Weights of a small transformer language model.
Size: 12 layers, width 128, 2 heads of 64 (1 for keys and values), MLP 512 squared ReLU, vocabulary 1024, 2.43M parameters.
Training: a variant of Muon for these matrices, 7496 steps.
Each number is 50 + 15 x the weight over its row's rms, rounded and kept within 0 to 99. Layers, rows and columns count from 0. The size before them is the row's rms in percent of the matrix's.

# layer 4 attention output (transposed), 128x128, rms 0.0606, rows 3-38,66-102, columns 0-63
087:15 51 55 28 72 65 57 42 62 48 66 69 81 53 22 60 46 55 42 71 78 52 61 55 73 31 88 56 47 44 59 43 40 58 64 39 43 71 51 44 48 36 58 54 67 61 63 38 37 37 56 53 39 60 61 51 26 50 55 40 43 09 25 54
112:44 58 44 42 17 34 54 39 54 46 50 59 53 66 55 46 69 58 68 40 52 32 49 30 46 63 89 40 25 66 82 67 53 47 68 40 36 66 47 94 44 52 62 47 64 74 50 61 59 47 57 42 62 56 66 51 80 52 47 49 20 62 45 50
087:51 57 79 37 47 35 35 59 70 56 49 62 44 29 69 46 62 51 54 49 66 54 08 53 59 25 33 51 48 49 33 50 51 80 42 46 29 50 24 45 55 63 52 56 50 16 49 43 64 18 74 36 40 78 46 63 65 26 46 69 73 46 29 30
092:38 47 62 42 64 62 63 53 77 26 59 78 64 45 49 40 43 60 40 39 44 46 61 54 61 49 42 26 50 48 45 50 62 79 36 66 33 43 49 29 27 65 49 61 22 62 30 60 42 51 71 39 49 56 61 58 62 75 62 36 55 74 79 54
104:51 47 72 66 58 72 80 53 78 51 56 05 44 47 16 55 69 57 58 48 76 49 60 78 33 66 20 40 54 71 31 54 26 44 33 58 28 24 57 44 13 65 35 43 45 34 35 36 57 62 53 50 69 61 67 68 66 47 73 61 61 49 55 37
093:54 53 50 60 68 82 53 50 24 54 66 57 78 82 51 91 33 80 51 45 78 34 38 32 26 29 42 48 52 52 58 38 41 46 65 23 24 48 65 33 48 40 72 65 70 55 34 60 66 35 56 38 63 33 52 63 29 49 33 64 44 52 49 52
097:59 28 72 66 25 60 24 33 28 26 70 76 38 43 43 42 42 54 38 86 35 49 45 25 55 48 68 33 47 57 52 41 81 59 67 51 51 50 64 28 35 45 48 50 69 65 57 49 51 48 53 33 30 36 44 65 53 35 56 43 22 52 40 71
091:56 45 67 26 69 46 70 37 51 51 72 32 28 29 59 47 33 29 47 68 43 18 65 33 50 43 61 40 47 67 37 63 37 45 53 44 38 48 73 75 36 37 38 62 42 32 43 58 42 55 47 51 63 49 38 43 31 47 73 31 74 63 41 72
093:40 66 28 82 30 63 55 34 44 35 52 54 75 26 44 44 55 75 58 65 73 58 52 39 68 30 66 50 42 44 69 38 46 76 51 47 77 39 36 72 68 71 41 33 49 90 64 62 43 50 16 68 52 56 62 55 69 34 51 55 49 43 52 66
089:63 75 22 46 91 45 61 82 57 38 53 70 40 65 57 54 30 74 65 55 53 56 68 55 30 51 58 43 61 71 67 46 39 56 48 78 64 62 20 40 76 33 60 42 60 60 72 39 40 62 56 58 48 49 72 77 43 47 47 53 50 69 64 58
095:29 58 53 31 66 59 73 92 36 42 58 57 36 69 56 60 55 47 34 58 40 36 62 67 46 59 45 56 57 41 75 33 07 38 62 27 53 45 64 64 52 36 51 69 50 50 57 13 56 61 62 44 59 50 67 61 53 44 53 47 41 56 54 99
098:38 54 53 80 59 56 43 08 30 43 47 57 44 56 41 59 58 51 61 69 49 50 74 43 36 81 37 54 29 65 49 58 50 39 59 43 21 14 50 80 52 40 43 42 40 53 64 47 61 37 55 45 57 21 77 23 61 24 47 67 36 45 59 52
084:67 54 47 65 49 42 68 47 66 55 51 38 63 53 58 42 20 45 42 48 60 67 61 44 37 55 40 24 31 38 51 32 44 36 75 78 25 83 47 44 66 42 34 39 38 50 49 59 46 30 43 48 31 52 50 64 45 62 51 56 51 47 62 26
083:61 40 76 38 63 65 49 47 61 37 42 34 46 74 54 38 33 60 08 29 39 81 73 32 39 28 57 46 48 52 62 60 41 37 36 74 33 42 73 61 54 46 41 31 37 42 33 44 50 42 71 54 66 39 56 55 53 37 29 41 39 53 87 67
106:52 51 29 40 47 91 45 53 74 53 76 66 68 53 54 55 35 71 70 41 42 81 43 30 56 31 42 24 60 50 61 56 57 79 60 59 50 15 67 49 35 34 45 55 39 66 51 37 69 42 69 63 51 44 74 48 31 59 45 32 55 48 37 42
106:73 42 62 31 53 80 43 54 70 72 69 36 68 59 41 70 51 26 36 44 47 67 41 54 56 39 47 41 76 57 36 61 35 37 41 25 48 31 54 49 46 41 57 49 60 45 18 41 87 78 43 35 59 52 73 79 31 77 62 47 60 48 56 39
092:56 63 55 34 25 59 57 68 44 41 64 61 54 46 47 37 51 49 58 44 56 51 54 80 46 53 54 53 66 51 56 65 57 26 46 47 45 23 66 62 76 65 70 40 46 79 56 47 63 42 28 55 42 43 40 16 56 51 50 56 16 46 79 81
101:50 67 77 25 30 32 43 39 51 58 49 40 61 51 67 36 45 34 88 45 59 56 37 62 20 65 63 25 54 43 55 41 52 26 66 49 25 59 49 16 31 57 49 51 60 48 43 56 49 83 37 55 50 48 33 43 45 52 48 58 58 47 87 65
099:42 17 63 54 55 61 53 39 43 28 38 53 54 37 41 61 33 42 60 50 74 44 81 78 31 69 47 41 58 51 30 38 52 63 30 54 31 41 30 45 58 49 35 34 39 44 47 63 69 51 66 49 45 80 25 56 72 45 61 75 63 56 37 33
091:76 44 63 37 53 58 37 42 49 48 41 37 55 52 57 57 53 41 60 51 62 83 44 82 83 54 39 76 16 36 54 71 67 45 64 64 75 53 36 45 54 69 45 73 49 50 54 54 36 32 56 56 35 71 65 50 43 31 42 10 44 47 42 38
085:41 51 56 63 50 30 39 64 60 69 60 52 60 39 47 28 62 65 52 42 71 58 76 59 58 66 48 38 49 20 29 44 67 25 57 46 73 42 40 42 28 32 49 33 40 47 42 57 63 59 40 45 13 40 39 66 33 70 55 62 49 45 35 57
087:56 37 35 44 42 25 35 54 49 50 54 67 67 72 54 37 70 64 51 62 28 56 46 49 61 64 48 35 64 51 71 56 28 22 55 32 71 31 36 44 69 68 24 69 58 36 45 41 46 40 40 47 43 57 46 40 37 38 56 42 21 60 37 31
079:20 48 37 67 41 45 56 31 53 64 65 00 65 52 68 81 42 34 36 45 39 54 29 52 62 40 54 44 43 37 57 30 56 65 51 74 21 59 52 47 75 41 38 28 57 69 55 51 36 60 31 58 76 39 41 30 49 52 34 81 45 06 63 39
081:44 65 36 10 42 55 73 55 59 39 34 85 45 41 40 61 39 14 31 55 35 55 30 76 66 61 52 60 39 53 47 51 56 47 28 54 55 38 27 55 72 36 47 63 41 56 47 33 60 40 86 46 27 65 41 42 59 43 53 31 56 69 36 59
100:60 39 62 47 61 83 39 40 25 61 18 59 77 47 46 70 82 56 60 27 54 42 40 58 70 19 48 56 35 43 35 47 54 63 44 17 45 39 46 22 42 54 65 56 67 61 61 45 41 51 52 44 53 68 64 51 28 63 51 28 32 43 73 35
088:83 46 40 49 50 50 57 59 40 58 54 44 59 42 60 50 38 38 64 51 49 67 33 60 41 52 34 54 52 37 65 61 31 46 81 40 71 42 31 34 38 25 16 44 71 36 83 75 54 46 46 66 68 59 50 46 39 53 34 53 62 46 44 51
077:62 57 34 59 44 67 55 50 50 66 64 66 76 60 49 53 48 42 63 25 42 68 31 46 69 51 38 77 37 35 79 54 11 19 53 78 53 46 30 37 37 70 46 56 53 30 53 31 59 69 35 39 55 43 62 36 52 58 70 68 27 57 41 61
095:62 64 52 38 39 40 82 26 63 57 44 21 29 44 54 56 45 28 55 43 74 50 50 50 50 68 71 26 20 46 52 74 61 76 60 33 42 23 52 53 41 34 24 07 45 45 49 59 60 49 58 55 43 55 51 43 51 27 39 57 64 65 70 58
093:29 53 53 47 42 54 47 48 46 57 55 68 43 53 57 70 52 54 47 61 40 54 35 47 31 47 47 93 55 44 45 59 47 65 48 34 35 66 77 44 39 60 51 49 85 39 64 56 43 60 52 52 90 57 56 56 40 58 43 51 84 72 35 58
086:57 41 66 43 51 24 57 49 46 65 66 63 37 25 42 16 47 43 51 65 23 66 66 44 51 70 61 33 57 53 32 75 47 53 50 76 70 64 69 47 74 45 54 69 30 48 32 44 46 57 52 63 73 43 26 50 55 52 50 59 44 67 43 42
091:48 49 56 54 27 68 57 50 49 48 40 77 68 63 57 77 58 52 35 52 47 25 46 53 75 51 31 39 65 27 41 47 40 33 76 36 41 61 64 69 70 52 75 86 48 45 43 55 47 66 72 26 54 56 71 57 43 36 37 61 51 63 54 33
097:57 50 50 25 60 16 88 54 66 57 51 39 63 49 87 38 66 50 73 82 47 60 49 54 28 56 50 52 32 30 57 71 65 73 43 54 30 73 48 66 45 51 21 59 29 43 54 65 39 36 37 30 54 25 61 45 82 47 59 78 54 44 46 15
087:89 19 46 55 23 43 40 54 71 46 34 53 35 43 47 73 26 36 44 39 61 29 38 60 41 47 32 55 54 64 50 53 44 40 39 60 73 60 41 49 58 55 56 36 70 76 44 32 26 58 50 58 59 54 53 41 69 95 28 62 76 55 54 37
100:65 73 77 34 58 23 61 52 60 52 61 23 33 43 49 41 22 66 55 42 58 55 55 60 63 50 40 51 34 35 54 64 46 72 28 65 60 32 68 55 39 63 58 60 42 60 30 36 39 59 38 30 76 50 55 38 29 79 50 24 47 47 64 39
099:59 73 26 36 57 52 76 46 96 48 57 64 18 59 45 60 53 69 31 67 54 40 74 46 48 55 49 43 39 59 86 44 58 60 40 66 72 52 50 18 69 31 61 46 34 74 38 70 56 48 39 44 34 63 24 56 38 31 60 50 63 49 43 45
090:48 38 59 46 67 34 67 48 35 25 49 82 70 27 49 29 48 65 45 29 42 57 49 38 17 59 70 71 39 73 41 58 65 79 48 58 53 63 56 42 49 44 53 67 63 44 48 36 63 22 34 59 35 48 40 37 46 52 34 26 35 34 54 53
102:39 48 60 51 58 43 34 43 57 49 46 29 74 42 63 56 57 84 44 44 20 53 45 42 32 59 42 42 13 34 50 78 35 68 58 76 62 45 58 52 73 47 62 49 36 68 39 66 67 21 16 33 44 20 45 47 29 52 31 59 71 42 66 43
105:27 27 31 62 47 61 65 46 62 47 65 44 37 59 76 49 50 32 51 45 43 84 45 62 36 41 44 46 55 55 19 43 56 51 29 49 67 50 38 49 41 74 39 54 44 59 23 62 49 49 76 51 53 38 47 36 85 43 36 43 42 60 56 48
102:43 58 39 11 58 75 28 37 37 50 75 72 35 44 60 74 51 56 46 74 41 51 53 28 44 64 57 58 55 61 30 47 57 53 26 49 41 68 73 64 45 25 36 49 46 36 55 64 68 44 41 36 49 49 63 23 57 35 36 17 62 39 51 59
117:68 54 54 61 48 34 47 43 79 62 32 64 42 32 54 55 34 49 73 25 18 49 77 45 43 75 50 69 67 25 50 27 41 41 41 63 73 78 47 61 62 51 47 31 34 64 31 36 34 38 48 53 43 33 52 43 39 91 24 57 42 44 57 60
113:78 37 52 72 51 54 20 56 50 41 25 40 47 45 43 32 32 55 69 71 71 61 52 60 40 50 60 64 54 57 25 59 55 21 82 73 65 38 48 52 73 47 72 38 56 34 28 43 53 65 30 67 57 21 29 62 45 65 28 50 44 34 50 52
096:52 42 52 47 58 64 47 34 20 48 34 75 54 62 40 26 59 36 32 55 61 46 49 17 56 49 69 51 79 52 26 49 44 44 64 23 54 52 40 64 59 38 24 52 62 58 39 54 69 41 63 39 35 50 45 54 35 72 50 67 58 94 63 29
108:71 24 44 27 53 65 57 68 49 44 29 36 41 13 43 30 78 53 51 41 46 50 63 54 55 61 32 47 65 51 23 57 51 66 53 39 43 27 31 47 45 38 41 38 47 63 56 62 66 53 13 45 39 51 75 39 76 51 57 65 63 57 52 61
102:58 40 42 21 48 76 71 49 62 82 50 39 54 79 59 54 57 51 72 48 36 63 53 46 38 59 43 46 19 54 54 33 62 35 39 52 31 43 37 49 65 66 48 58 54 54 43 44 38 52 22 74 67 50 53 73 26 69 61 35 55 75 43 40
102:64 48 61 33 64 45 30 62 49 60 43 36 52 84 45 65 45 83 52 34 37 37 47 42 50 13 37 59 72 37 46 20 32 48 42 50 70 69 82 42 50 62 58 57 53 46 43 67 41 32 25 51 41 52 56 70 54 38 58 54 40 42 27 35
105:33 49 63 31 75 32 68 48 37 67 38 40 32 94 66 58 34 72 40 63 38 55 49 58 30 54 48 28 55 38 55 43 62 54 65 64 30 68 76 44 35 55 60 59 48 40 46 59 48 65 39 51 38 57 67 32 36 67 56 46 36 65 43 51
099:54 47 53 79 26 78 47 69 35 70 31 47 49 60 28 67 52 27 54 57 47 64 18 72 56 77 22 46 53 31 38 54 44 55 64 63 55 39 56 43 54 52 45 62 60 65 69 39 32 04 61 50 51 49 55 48 54 67 51 32 59 61 61 41
117:58 57 39 59 43 54 46 23 62 59 29 41 46 70 49 26 37 39 67 40 38 62 35 26 33 39 42 67 21 85 48 62 33 49 39 56 31 52 42 77 60 49 54 26 53 59 47 64 66 19 49 54 49 65 41 35 60 48 57 53 71 41 51 27
115:52 49 41 40 15 20 39 79 46 57 45 33 55 42 64 37 33 48 42 69 36 68 31 36 36 11 75 40 46 70 52 60 60 12 71 31 48 59 67 62 49 56 31 33 60 39 22 64 49 35 67 44 13 54 52 58 51 71 58 64 39 46 72 49
112:30 56 81 47 93 46 45 52 36 36 22 39 32 48 55 16 56 35 73 44 52 41 50 67 48 60 69 68 66 73 28 28 55 58 38 58 27 46 22 59 28 56 22 69 24 46 44 59 49 46 54 41 48 70 34 59 71 37 45 44 48 36 39 55
117:46 39 42 77 59 51 29 47 49 87 60 47 50 38 87 60 50 30 43 50 52 74 33 45 40 54 64 53 43 61 51 42 68 45 47 44 28 46 41 59 53 41 43 54 57 31 48 63 59 56 33 72 12 56 54 65 63 39 60 67 50 18 44 49
108:43 53 37 51 19 17 47 32 44 62 43 44 50 62 48 53 44 47 42 49 58 28 54 47 60 34 51 57 57 77 58 14 33 63 41 52 41 54 24 52 45 56 47 57 60 23 69 37 25 78 34 71 64 26 36 63 17 62 51 29 55 41 57 65
097:47 74 47 54 61 59 63 50 43 26 33 39 40 64 43 49 46 47 56 45 67 40 41 91 51 40 45 32 32 36 69 52 40 20 25 53 54 51 67 57 47 70 34 62 27 45 48 66 42 61 47 42 39 59 50 46 40 74 70 47 50 43 28 43
109:37 62 30 65 62 31 70 48 28 34 35 53 54 60 38 47 53 48 41 52 49 47 52 47 47 75 64 61 63 38 31 54 53 75 44 38 54 36 58 63 40 47 62 27 37 14 38 38 36 53 88 43 54 47 62 59 49 64 31 66 65 67 55 32
103:60 39 42 46 55 46 34 60 47 43 75 22 47 52 46 28 52 49 33 45 79 54 53 47 47 35 65 57 22 56 58 78 56 70 39 39 93 51 49 75 68 48 56 42 42 66 49 78 30 51 56 55 59 55 64 61 58 00 50 59 23 67 41 34
097:76 57 42 40 47 35 65 40 52 57 37 30 35 55 53 53 38 52 58 63 11 56 55 67 44 45 44 30 52 80 78 51 44 56 15 35 84 50 27 42 24 70 56 33 66 53 31 62 48 58 40 46 33 42 67 61 52 32 38 30 52 21 54 48
096:30 49 57 62 46 43 35 33 41 48 31 72 30 70 43 40 45 56 44 45 34 43 41 60 40 53 75 49 57 75 52 68 52 61 40 52 32 48 67 73 43 16 16 21 77 33 44 45 45 62 52 52 51 48 63 45 54 47 54 64 55 42 49 39
107:69 63 42 72 37 50 64 38 56 71 43 67 44 67 64 67 49 70 52 23 48 52 42 50 46 43 44 60 31 64 60 35 65 57 61 61 28 51 54 50 69 28 43 76 66 63 35 22 21 65 78 52 53 54 92 22 92 39 62 30 60 48 62 38
118:39 39 45 63 54 62 64 37 20 46 53 77 15 63 45 70 04 43 31 37 76 43 70 68 62 21 54 44 55 35 43 61 48 59 28 50 37 62 43 52 41 22 66 35 59 60 65 80 28 63 56 41 56 46 50 46 44 61 33 51 49 44 69 92
110:51 48 74 61 28 54 76 54 45 72 71 44 45 48 42 39 59 54 75 64 44 45 66 29 44 61 41 32 58 34 52 38 60 48 22 26 70 22 29 45 33 49 83 61 52 08 30 35 50 42 41 37 60 49 45 74 41 39 50 33 56 52 60 66
110:57 52 44 62 40 48 55 42 44 65 55 42 40 45 55 61 74 91 66 33 61 29 61 47 62 37 55 86 72 26 44 61 32 39 62 47 65 36 52 50 32 54 49 25 54 26 58 50 44 62 31 47 74 35 84 45 54 38 50 58 39 33 61 50
112:29 70 54 48 68 59 53 25 40 49 55 74 25 69 73 78 46 20 61 67 42 50 48 59 70 71 40 53 47 47 61 29 46 35 71 43 67 54 69 58 61 66 60 48 52 76 35 32 27 36 33 51 43 30 52 58 82 24 42 65 46 59 64 71
107:65 67 49 53 48 50 73 64 73 37 50 51 38 53 39 68 88 33 41 54 19 32 61 40 43 44 64 71 59 32 64 59 54 35 33 51 58 51 98 30 43 64 54 56 51 67 46 42 57 23 49 49 56 28 30 64 32 61 66 59 64 42 31 57
101:66 46 35 29 51 65 49 39 56 46 59 43 41 57 72 57 33 15 33 80 55 53 58 29 32 47 70 29 72 33 24 54 44 64 60 52 44 31 60 57 91 51 45 42 42 37 48 81 29 50 43 54 37 70 77 33 33 45 36 43 47 22 55 50
105:71 43 64 83 71 64 47 75 44 41 49 55 46 38 57 30 62 32 12 45 77 42 57 33 47 56 41 35 63 49 51 27 43 52 55 77 44 53 39 53 28 66 63 73 70 74 65 79 38 56 62 66 81 18 10 66 50 60 65 32 46 66 49 48
099:25 43 51 27 59 47 74 36 53 53 62 29 52 61 64 54 26 45 47 35 70 45 62 42 42 33 61 28 49 67 61 65 27 35 24 48 64 44 47 56 66 30 18 34 27 42 40 53 77 77 33 72 39 44 53 58 66 20 46 31 46 39 22 35
099:33 48 28 68 36 48 39 29 52 45 56 28 47 61 33 62 58 43 19 62 70 28 68 59 51 74 54 47 38 56 53 27 49 44 42 50 21 46 40 31 39 84 32 32 45 28 42 75 77 64 42 61 51 51 74 42 48 36 69 43 43 50 71 54
115:63 37 69 49 65 50 49 65 61 45 65 62 43 46 58 40 38 59 73 50 44 71 65 50 44 49 84 52 52 28 62 48 53 61 35 32 63 56 41 26 54 59 80 47 84 68 70 42 60 50 35 36 42 61 31 10 53 56 75 26 06 58 53 52
110:45 47 49 46 52 55 43 62 50 72 60 50 36 35 53 52 24 69 56 52 24 39 49 55 45 53 40 73 54 78 24 25 34 48 67 53 67 28 21 45 43 48 55 53 55 52 39 50 54 23 47 51 56 76 40 40 56 70 55 36 60 25 51 70
110:45 78 60 50 42 47 38 53 60 53 31 22 21 47 76 38 47 44 54 59 30 70 48 56 40 49 30 50 46 59 62 40 58 38 31 52 63 36 59 45 40 50 65 50 51 56 86 73 58 36 55 70 68 35 58 43 21 22 37 59 39 56 36 81
105:76 11 48 32 49 58 43 69 72 70 51 41 32 55 64 60 57 32 31 63 55 36 39 48 44 31 34 29 53 67 29 64 47 47 63 16 68 35 32 44 51 60 73 41 49 44 46 60 60 57 55 46 56 55 55 33 71 40 24 69 49 62 34 37
105:48 46 27 62 56 57 34 61 34 45 60 71 67 38 59 10 39 39 49 60 35 64 23 59 46 53 51 58 62 62 17 64 29 18 43 59 40 58 48 39 50 68 19 25 66 37 69 50 57 39 49 51 40 27 87 42 51 66 54 40 68 45 55 50
104:70 52 55 48 55 44 57 62 49 51 55 42 55 62 80 31 33 53 48 76 69 72 35 36 41 44 51 63 47 34 49 53 32 42 29 27 22 27 94 54 41 63 58 59 72 52 79 57 40 53 70 60 84 40 53 71 49 49 38 72 71 33 34 53
# layer 4 attention value, 64x128, rms 0.0487, rows 3-38, columns 0-63
093:52 34 58 42 61 58 43 39 37 64 75 34 16 53 58 15 67 43 37 76 53 42 28 49 47 23 52 53 40 63 38 30 51 17 30 61 63 34 46 26 51 40 39 56 50 54 56 59 38 63 50 44 51 33 51 66 35 67 55 46 64 45 34 52
107:27 43 48 67 36 33 48 48 79 44 55 39 16 56 32 40 45 55 45 64 12 28 29 42 54 48 62 19 36 32 61 38 64 68 41 58 47 39 59 57 46 56 52 52 72 30 64 52 36 65 32 42 56 68 55 68 68 42 78 83 27 30 74 52
106:33 31 64 41 61 71 67 35 45 31 52 56 30 44 69 63 81 65 63 64 61 57 44 67 37 53 23 62 23 57 31 71 41 58 42 59 81 71 45 43 41 54 60 55 20 45 52 34 38 49 39 32 60 60 21 58 54 42 37 53 26 43 55 22
100:68 72 77 47 82 31 41 57 52 48 16 41 31 48 49 73 59 62 60 60 66 68 37 42 64 59 58 24 37 33 79 55 66 20 54 50 48 57 65 32 45 83 57 37 52 58 45 50 54 57 43 39 59 55 35 35 30 49 71 51 58 55 49 35
103:52 54 53 43 67 79 34 41 44 31 68 62 39 63 55 71 63 55 48 58 48 45 64 34 65 66 75 50 43 26 43 44 49 52 80 62 31 43 13 41 41 47 42 60 40 31 36 49 82 45 47 56 47 55 43 38 82 46 39 45 54 59 50 46
102:48 11 64 59 34 54 66 59 38 50 29 55 56 47 22 87 28 48 64 48 35 36 87 24 27 76 49 41 51 33 36 59 37 31 49 28 37 34 55 59 35 49 78 49 77 65 55 56 65 54 23 42 72 72 55 73 50 74 40 50 34 38 53 54
102:42 62 71 40 40 28 39 63 52 31 48 56 41 40 42 49 64 68 39 48 36 52 53 53 40 15 43 35 66 46 65 68 31 50 26 37 38 68 84 37 33 42 76 28 65 44 62 46 39 69 57 54 70 48 77 48 55 52 92 65 26 61 32 78
093:65 69 36 45 74 40 34 50 56 61 68 53 30 38 71 56 43 58 85 60 68 69 87 55 78 52 65 42 46 35 25 49 59 57 45 85 59 49 44 36 55 24 69 58 34 58 38 43 30 39 45 85 73 46 51 26 44 53 40 61 48 33 32 63
100:70 34 34 71 52 25 66 66 80 35 54 88 51 33 50 50 38 68 42 57 51 56 34 22 12 48 51 61 52 61 55 62 46 68 49 53 65 38 47 52 77 43 63 59 45 40 41 61 52 64 75 62 44 63 31 45 53 52 62 76 32 25 48 39
095:62 78 44 47 49 80 51 49 17 38 49 41 46 47 45 25 53 40 56 56 68 74 52 58 48 62 49 54 57 69 54 17 24 46 20 48 68 49 59 00 38 47 53 28 68 58 51 23 53 40 55 49 40 22 24 48 52 63 70 40 52 27 49 56
103:22 58 34 53 46 45 43 40 70 84 44 51 71 47 48 25 25 57 45 68 61 43 45 42 32 58 70 36 45 39 44 03 43 53 56 50 52 38 72 33 53 42 54 33 56 40 86 54 72 34 59 77 49 42 24 55 50 51 68 41 51 27 48 65
106:53 56 44 32 57 40 51 60 47 60 65 25 43 56 41 62 43 65 58 33 42 52 16 59 54 76 55 25 79 64 35 54 52 92 51 33 35 26 68 51 45 33 34 49 53 43 63 56 80 66 56 54 54 41 26 58 66 63 62 55 54 71 51 17
102:72 33 51 64 52 37 57 52 64 65 57 48 65 45 42 53 15 42 21 48 55 37 57 56 51 40 13 23 47 34 46 60 53 62 43 67 45 58 57 40 38 95 46 69 64 22 21 54 41 59 26 58 38 67 34 31 45 83 43 40 70 45 28 35
099:28 66 74 53 41 38 69 66 39 41 35 65 38 56 14 37 54 63 62 18 44 23 59 57 50 39 43 47 56 34 45 49 62 51 23 27 83 23 69 22 40 67 46 33 40 66 19 38 49 54 43 42 21 50 20 59 53 52 37 83 46 43 55 60
106:40 51 58 52 39 38 76 48 55 40 78 43 50 68 54 45 61 57 42 69 60 47 54 37 58 42 41 33 60 40 40 57 55 28 70 52 81 43 53 54 57 75 57 06 56 58 44 42 35 59 30 69 40 68 50 59 42 59 67 42 44 57 25 56
102:55 72 48 50 57 50 42 32 57 58 45 56 48 56 45 35 49 41 34 37 68 67 77 50 63 33 60 45 53 28 50 64 58 25 46 32 27 44 31 61 54 29 51 41 41 41 58 39 55 83 36 63 52 58 25 57 64 51 50 64 53 64 53 22
097:57 50 36 53 73 42 61 26 69 15 45 47 47 43 69 18 53 34 23 58 48 57 50 50 14 59 69 55 31 65 61 76 46 37 32 36 52 41 70 63 54 68 59 36 48 67 73 60 54 37 56 51 46 37 29 71 62 71 47 47 50 63 76 24
105:47 52 69 38 65 62 46 62 49 68 30 53 43 19 78 51 26 55 63 63 41 48 32 59 50 37 33 44 51 36 77 69 64 61 65 61 46 57 66 50 76 23 25 42 67 40 60 33 38 48 56 29 38 57 59 49 69 54 22 55 62 73 54 49
098:74 45 77 59 40 33 60 67 46 42 40 44 35 46 64 61 26 55 64 49 62 57 32 58 65 48 42 55 35 18 56 43 48 58 48 66 30 46 62 35 45 42 30 61 55 65 44 45 52 32 54 66 74 46 81 52 38 62 34 63 50 53 60 54
092:42 36 46 58 46 29 47 41 49 65 50 41 41 64 45 45 69 77 42 34 49 36 44 31 44 51 33 44 61 47 31 48 53 25 64 20 58 63 68 44 67 55 22 37 65 53 59 28 53 57 39 65 20 61 68 57 63 47 20 42 36 78 60 62
103:52 59 31 61 50 44 60 79 60 42 48 56 53 35 77 31 61 42 22 32 42 47 67 38 65 28 44 99 73 50 38 35 61 42 44 65 74 48 59 41 50 55 66 40 42 63 57 34 57 38 35 35 51 22 66 47 45 51 39 36 21 51 50 43
102:66 43 36 44 51 30 40 33 42 79 41 58 62 67 65 33 87 60 59 51 60 46 47 51 34 90 43 53 47 38 56 44 79 46 71 76 50 33 70 48 46 60 63 37 20 38 48 49 13 30 23 55 56 39 46 55 48 47 39 24 59 56 20 43
095:66 56 57 55 44 49 91 80 35 40 54 41 55 65 64 61 26 36 62 20 35 18 26 55 62 32 67 57 29 42 66 67 61 49 47 44 40 69 52 45 35 27 57 64 40 63 50 45 55 66 48 70 49 38 69 30 37 54 82 28 56 63 37 50
095:38 50 35 46 35 30 49 52 47 49 63 56 46 39 34 53 33 29 44 51 69 40 54 52 40 65 24 61 25 56 63 66 50 38 59 51 62 58 52 65 27 28 62 68 44 96 72 57 72 60 31 67 62 72 57 18 31 57 35 47 55 57 32 68
105:49 67 73 49 53 53 43 39 54 32 28 71 29 64 61 64 49 75 30 66 51 48 62 47 53 54 48 64 49 56 50 38 50 36 30 43 57 46 33 78 31 40 64 35 44 58 36 37 72 47 42 73 29 53 49 68 56 53 61 61 38 67 36 40
101:31 68 33 29 45 64 62 44 42 46 50 70 36 64 70 22 57 40 53 32 50 68 66 59 42 65 04 75 46 55 52 54 21 79 54 39 53 75 45 67 51 52 38 69 61 52 59 48 63 44 27 58 47 45 51 60 40 64 50 67 43 60 46 41
091:44 51 51 60 67 58 51 39 42 61 47 54 43 62 58 37 58 36 63 47 44 63 36 37 55 32 62 58 67 41 67 36 59 46 68 53 39 34 27 77 27 56 28 18 53 17 52 48 19 39 39 42 37 58 61 13 82 63 59 54 35 25 78 71
099:74 40 60 63 47 39 74 50 51 47 52 50 68 53 71 67 69 22 30 33 73 54 66 59 56 43 43 35 00 51 38 48 26 79 51 50 19 57 47 55 41 48 47 48 68 57 34 50 60 46 54 54 27 47 16 43 52 29 38 48 77 31 55 45
101:44 30 24 64 29 61 51 53 54 50 71 54 34 70 50 34 35 69 36 53 25 62 58 57 45 53 87 48 45 73 56 60 49 53 34 35 39 18 49 42 91 48 50 44 55 35 56 47 67 36 43 50 52 54 66 54 40 49 37 61 61 63 48 42
093:58 47 39 40 49 58 54 19 24 78 43 48 68 77 65 24 53 32 61 56 56 41 34 38 22 48 60 42 45 69 44 63 68 43 59 51 31 59 58 31 60 49 43 76 45 20 31 58 65 38 42 64 32 46 82 65 45 50 73 54 38 65 76 82
102:46 59 57 40 47 82 47 47 69 74 37 43 34 50 62 85 44 39 51 55 32 50 63 32 57 49 50 47 50 16 47 56 78 35 21 44 38 29 66 61 45 13 11 63 50 44 65 50 39 42 40 35 55 35 45 48 66 38 56 44 37 31 23 40
101:53 58 55 64 33 43 58 51 44 48 42 64 77 51 53 70 71 26 75 71 50 40 60 64 25 33 35 59 29 59 47 55 52 52 46 56 40 62 46 28 32 33 51 85 43 42 44 68 37 28 27 73 66 48 55 33 43 33 52 48 61 68 62 35
102:30 41 66 54 50 63 59 33 57 56 36 44 70 54 67 50 50 40 57 47 66 51 24 59 56 60 42 52 35 49 40 54 55 65 61 38 52 68 58 66 68 33 25 44 25 61 65 66 75 34 51 30 31 48 24 29 31 63 72 51 47 41 57 64
102:56 60 67 38 46 47 27 49 42 57 61 55 69 42 45 46 28 37 74 72 54 46 52 67 80 56 53 53 48 36 63 51 87 49 55 64 46 72 47 69 28 27 33 36 52 77 26 69 51 44 63 27 67 60 45 50 57 62 42 48 46 37 55 74
097:37 77 34 57 39 34 60 17 25 48 68 44 40 36 43 52 39 52 47 49 42 56 19 76 53 47 65 55 52 50 59 46 14 43 75 42 38 49 49 21 53 77 46 42 67 69 80 41 30 45 50 42 71 62 21 50 52 35 63 44 23 73 47 76
096:37 26 40 49 28 32 47 59 51 30 51 52 69 40 83 40 44 74 55 31 62 50 36 60 36 60 59 42 44 47 52 53 51 73 16 48 82 59 42 45 48 55 46 28 91 37 61 64 51 29 45 38 32 71 29 41 35 18 17 43 37 41 49 44